{
  "num_hidden_layers": 15,
  "hidden_size": 64,
  "num_attention_heads": 2,
  "num_key_value_heads": 2,
  "head_dim": 32,
  "intermediate_size": 256,
  "vocab_size": 7662,
  "hidden_act": "tanh_gelu",
  "norm": "layernorm",
  "norm_place": "pre",
  "norm_eps": 1e-05,
  "positions": "rope",
  "rope_theta": 10000.0,
  "rope_fraction": 1.0,
  "qk_norm": false,
  "attn_scale": 0.177,
  "bias": "all",
  "tie_word_embeddings": true,
  "parallel_block": false,
  "init": "uniform",
  "init_std_qkv": 0.0997,
  "init_std_o": 0.0,
  "init_std_up": 0.0997,
  "init_std_down": 0.0,
  "optimizer": "muon_variant",
  "learning_rate": 0.00792,
  "lr_mult_up": 0.639,
  "lr_mult_down": 2.0,
  "beta1": 0.95,
  "lr_head": 0.01,
  "warmup_steps": 200,
  "schedule": "wsd",
  "decay_fraction": 0.627,
  "decay_shape": "linear",
  "final_lr_fraction": 0.02,
  "batch_tokens": 16384,
  "max_seq_len": 1024,
  "doc_mask": true,
  "train_tokens": 111700000,
  "max_steps": 6818,
  "dataset": "wikipedia_en"
}
Each number is 128 + 32 x the weight over its row's rms, rounded and kept within 0 to 255. Layers, rows and columns count from 0. The size above them is the row's rms in percent of the matrix's.

# layer 11 MLP down (transposed), 256x64, rms 0.266, rows 75-85, columns 0-63
size [111 100  98 101 122 100  89  71 112 122  98]
[[138 156 120 110 124 116 107 164  67  93 113 184 114 170 160 170 105 189 140 153 100 152 117 127 130 151 133 148  31 110 148  64  74 108 152 164 101  76 159 130 156 128 110 180 169 123 136  68 153 153 130 131 156 154 103 148 161  98 116 164 104 120 135  99]
 [108 133 167 151 150 140  76 133  84 132 172 145 107 142 153 152 133  64 122  99  98 182 155 158 133 128 150 129  93 155 161 173 141 117 174 156 147 129 166 106 116 116 128  55  67 116 101 134 162  85  60  93 123 108 118 148 153 160  64 158 159  63 142 112]
 [122  99 131  97 161 129  88 106 148  84 121 112 128 115 128 170 125 182 147 120 132 129 132 123 158 107 129 176 184 166 123 132 136 175  91 112 124 157 190 133  93 149  74 112  83 124 203 147  98 112  43 159 166  59 134 122 162 175 129  84 121 113 122  88]
 [158 111 120 176 123 195  86 132 205 122 165 149  58 112 110 174 107 165 124 134 129 130 117 101  78 104 154 156 136 109 170 114 131 177 123 112 149 161 162 136 104  95 125 137 158  93  98 159 138 177  70  38 127 146 118 111 111 105 130 132  93 101 155  93]
 [184  90 116 134 107 148 162 127 193 172  57 117 143 134 132 112 147 161  90 131 136 108 116 127  76 126 101 144 169 154 110 190 167 153 129 154  95 142 159  85  55 117 164 162 185  64  95 108 116 108 120 138 140  78  84 107 149 107 152 156 111 108 135 101]
 [127 110 141  84 221  94 106 174  99 118 121 161 183 173  77 141 109 121 147 108 138 111 132 194 143  81  89 154 101 119 137 121  95 119 183 125 181 130 105 171 137 139 143 122  75 141 138 137  92  92  70 189 110 104 155 107 104 136 149 167 119 138 100 104]
 [124 163 112 111 116 156  98 157 144  93 138 173  90 145  82 108 127 103 100 163 135 146  83 155 130 112 119 160 108 116 151 141 202 136 123 150 106 134 138 141 158  76 123 125 173  96 134 161 100 198 103  36 137 149 119 132  89 112 172 155  84  86 208 145]
 [137  58 177 136  85 110 119 126  77 101 119 140  82 159 153 130 122 136 164 150 159 151 143 102 126  92 126 143 131 125 133 104  72 186  98 181 161 162 186 112 110 161 148 158  93 109 192 132 152  92 105 131 116 172 104  51 158  93 113 152 120 122  90  82]
 [130 136 109 113 127 151 172 134 136 122 101 169 195 163 159 106  68  79 133 106 106 109 133 114 119 164 160  79 123 126 114 163 122 142 106  90  69 118 157 122 172 173 111 103 167 144  92  89 172 145 122 126 193  61  98 158 103 102 128 192 130  89 183 125]
 [162  97 182 158  78 103 128  83 109 112 125 115 179 108 161 134  80 174 115 107 158  99 105 162 162  64 123 120 155 116  64 133 118 152 102  91  86  92  93 170 108 119 103 113 155 128 114 144 115 115 200 142 110 118 112 157 144 153 165 212 137 180 142 115]
 [131 144 155 147 137 161 156  84 176 114 119 146 203 118 130 178  90  99 120  79 156 145  93 172 118  72 116  83 121 150 122 127 100 134 140  47 163  85 136 154 100 126 123 145 143 205 113 141  76 176 139 108 101 146 121  92 150  89 126 184  92 103 122 126]]
# layer 11 MLP up, 256x64, rms 0.187, rows 76-85, columns 0-63
size [104 109  98 127 107  93  71 103 127  97]
[[ 78 122  84 151  89 174 154 104 178 148 119 141 167  86 151 137 216 149 156 185  85 141  68 180  95 118 100 122 100 148 142  89 127 187 140 129 119 154  67 120 133  85 126 173 119 138 159  78 136 101 147 119 108 114 139  98 115 129 134 174 111 169 138 136]
 [174 123 113 164 150  83 161 199 134  97 117 147 200 127 139 154 134  55  87  89  79 150  97 107 121 140 119  80 151  59  76 142 131  87 133 109 160  94  96 150 125 132 138 115 161 141 153  79 152 129 195 140 121 137 112 129 151 107 142 154 166 155 137 175]
 [192 121  86 110 148 186 123 130  82 122 124 137 139 115 112  94 156 111 112  97  94  97 111 174  73 102  71 126 131 203  81 140 190 143 175 140 117 123 176 135 100 129  71 131 110 172 134 113 112 122 198 138  96 111 114  87 185 163 145 146 118 118 121 148]
 [168 140 134  61 130 210 181 133 148  88 165 134  98 132 129 128 164  96 154 179 179 126 157 152 149 142 163 150 128 188 163 156 132 158 124 191  62 141 154 102  90 142 151 117 111 163 124 106 151 152 109 158 113 125 117  79 116 117 114  70 139  98 143  78]
 [162 121 137 161 150  92 133 119 146  95  92 127 100 216 140 122 137 155 109  61 120 131 160  86 116 146  86  61 132  99 140 149 192  58 143  94 150 118 115 131  98 118  72 160 139 109 120  90 166 192 111 143  89 128 149 105 124 195 120  98 122 109 112 110]
 [118  88  93 124 139 118 158 175 136 187 125 159 109  83 198 120 152 119 150 117 136 144 162 142  97 152 144 135 160 128 106 120  77  86 139 120 121 104 135 117 118 198  94 158 116 101 101  81 136  83 142  93  71 111 168  77 193 128 132 162 165  98 163  60]
 [145 157  84 148 156 188  99 136 109 144 100 146 196 106 102 120 160 115  82 132 158 118 134 174 193 179 142 119 114 147  77 121 161 119 131 155 166 175 108 147 134  85 136 129 151 119  72 177  97 154  98  80 119  80 164 147 158 148 110  79 132 123 169 187]
 [139  96 172 114 149 140 122 114 117 139 183  76 123 121 128 141 160 199 151 124 163 150 117 103 166 116 104 181 105 135 106 127 111  94 133 126 128 110  96 143  93 101 150 182 135 158 152 110 124  99 153 138  52 221 160 125 118 200 131  67 124 172 107  96]
 [116 198 163 101 117 175 123  87 141  94 126  80 103  85  92 144 188 150 167  91 167 143 165 129 114 155 127 115 148 161 185 148  98  99 146 172 178  99 137 149 127 172 127  88 108 156 160 145 115 146 135 130 122 188 134 132 134 125  75  61  93 121  70 112]
 [121 102 133 111 124 136 157 118 117 164  91 146  60  98  88  68 106 136 148 105 147 100 131  79 132 161 163 173 114 157 126 138 202 131 123 146  82 122 180 102 114  86  77 144 110 168 139 114 136  89  67 201 117 125 135 159 120 138 166 132 200  96 162 123]]